python train.py --hidden_act="swiglu" --norm_eps=1e-05 --qk_norm=false --init_std_qkv=0.0304 --train_tokens=112000000
Each number is 128 + 32 x the weight over its row's rms, rounded and kept within 0 to 255. Layers, rows and columns count from 0. The size above them is the row's rms in percent of the matrix's.

# layer 2 MLP down (transposed), 448x160, rms 0.156, rows 149-151, columns 0-159
size [102 101 103]
[[136 159 157  59  85 170 170  81 131 164  75 125 157 112  73  55  78 127 183 137 122  63 104 189 118 119 158 125 136  94 108 174 120 122  92 136 105  99 209 137  77 118 146 163 147 157 131  74 134 149 123 182 138 134  63 128  93 125  99 154 118 141 137 160  98 118 190 161 124 135 164 173 147 116 169 102 130 152 156 122 146  89 107 128 141 130 139 172  95 149 158  67 160 123 136  98 121  95 144  99 171 136 108 181 137 114 136 123 146  93 137 111 137 130  85 126 125 126  94 147 163 117  66 176 217 187 167  68 130 156 106 134 152 141 153  87 111 117 112 150 132 140 145 149 189 122  90 114 103  64 120 135 109  86 122 151 120 175 176 143]
 [140 144 102 158  87 152 149 124 134 116  91 131 128 158  71 150 116 121 208 121 172 109 120 142 158 154 142  86 131 121 136 140 164 210 140 122 118 123 118 162 145 105 142 127 118 132 156 134  86 136 130 171 119 100 111 178 132 155 158 139 126 113  96 173 170 178 119  84 129 191  67 121  88 132 173 126  74 182 111 141 146  84 145 154 166 124 148 120  56 118 141  49 141 163  84 121 125 100 116 184  98 135 158 109 119  81 163 151  73 151  98 129 200 128 110  76 185 117 116 191  93 150 144 134 108 128 192 100 118 101 180 145 130 160 127 127  87 169 174  88 108 109 147 156 111 151 132  94 152  50 109 121 147  71 128 112 116 207 113 155]
 [118 120 140 118 160  65 122  95 147 117 141 142 144  95 135 116 148 107 151 137 121 159 171 106 162  97 148  78  80 163 101 140 160 155  69 105  98 119 163  93 127 159 150 146 116 163 135 133 136 139 112  86  37 179 107 149 118 125 115 166 153 128 162  83 177 116 133 127 155 138 148 165 179  74 146 136 120 167  73 155 156 129  87 176 146  91 196 153 102 130 102 101  73 180 164 135 161 110 222 180  79 149 114  84 150 176 103 192  95 143  72 156  98 110 108 147 127 178 162 105 141 137 190 153 111  80 129 150 173 125 157  91 125 147  97  85 124 119 169 147 125 137 100 104 168 109  98 106 170 180 112 184 130  92 149 152 149 150 113 160]]
# layer 2 MLP gate, 448x160, rms 0.172, rows 150-152, columns 0-159
size [100 102 104]
[[174 115  29 155  74 153 187 124  97 110  79 174 103 150 131 158 113  78 106  88 139 140 162 135 170 121  83 150 129  97 169 119 103 189 116 160 143 116 123 138 157 109  99 143 161 166 143 164  97  66 123 109 195 146 135 100 101 158  87  88 114 117  75 153 163 162 125 136 124 111  81 183  36 113 104 124  97 106 101  88  76  92 136 114 144 129 162 107 157  96 116 119 147 131 116  99 106 150  89  79  89  35 124 145 106  92 161  65 121 113  73 156 118 114 164  89 121  76 116 119 119 156 115 105  95 137 128 100 134 164 100  94 169 105 106 102 135 141 141 129 132 119 131 146  71 162 138 176 117 157  94 157 140 130 112  50 142 142 107 138]
 [107 154  99 171 156  80 163 147 129 147 137 130 140 134 145 118 121 147  87 107 161 129  77 175 147 154  65 112 143 110 166 106 164 149 171 140 110  84  72 158 140 141  77 181  78  84 138 107  92  88 145 149 118 166 200 168 106 147 108 179 134 163 104 116 152 110 148 122  89 142  99  73 147 108  61 163 170 177  97 155 111 102 118 130 110  92 120  72 169  99 123 109 163 125 103 154 132 103 155 145 128  86 158 164 121 103 128 146  67 150 134 127 114 129 110 104 106 205 125 159 138 125 169  59 128 111 142  73 143  81 149 125 131  92 107 156 109 167 112 152 142 122 129 143 120 212 121 107  51  77 162 139 114 138 116 179 165 154  88 211]
 [122  62  97 122 137 121 132 103 128 146 121 115  58  93  71 100 160 132 141 142 151 136 102  76 130  90 125 128 108 169 143 174 162 153 115 165 127 107 166 114  93  93  98 113 152 195 144 189 188 133  98 115 163 136  78 161 102 106 138 149 124 120 181 126 148 158 133  84 109  99 121 117 108 183 119  89 157 121 158 105  90 189  74 134  70 156  97 149 179 144 194 193 161 119 173 119 164 123  99 134  87 113  98  97  53 152 155 116 135 118 151  76  66  92  97 102  92  77  97 127 157 162 137 115 115  93 147 144 143 134 154 110 160 124 151  93 114  86 132 106  80 139 120 154 128 114 131 162 104  90 157 165 180 104  97  40 104 180 118 122]]
# layer 2 MLP up, 448x160, rms 0.17, rows 150-151, columns 0-159
size [100  93]
[[ 91  69 127 137  89  52  79  94 145 196 140 102 157 138 180 137 156 157 120  93  97 123 140 139 149 136 140 112  58 149 109 117 141 134 129 140  67 156  95 128 190 164 161  94 106 112 133 133 129 120 126  99  60 114 151  90 125 156 127 103 140 117 141 170 119  79 119 175 100 180 125 140 188 161  97  85 170 106  68 126 136 104 157 116 111  89  60 116 140 144 174  91 121  90  96 145 141 149 107 126 133  88 164 149 125 115 147 193 155  99 126 120 208  91 171 104 154 154 163 127  60 147 148 149 123 117 138 166 121 152  83 111 162  97  88 169 160 152  85 122 132 130 114 154 145 180 109  82 159  74 144 125 133 126 102 126  32  89 145 110]
 [105 123 170  76 117 183 125  99 110 116 116 146 118  86 114 171 142  95 138 129 114 160 171 113 157 102 156 131 103 134 150 113 121  79  65 118 133 146 121 106  72  93 115 121 133 154 186 147  94 153 136  67  85 136  51 145 141  75 120  81 130  90 130 134 148 126 177 123 210  94 116 134  95 133 152 108 111 114 140 140  97 152 122 117 144 157  73 133 128 199 104 139 134 138 129  96 135 202 168 133 157 170  83 109 128 104 169  76 146 103  87 145 119 137 107 186 133 130 112 119 131 123 182 126 144 118 119 148 118 190  81  94 164 160  94 103  97  42 155 148 115 141 108 159 176  47 138 199 146 180 111  68 116  89  91 167 101 112 136  95]]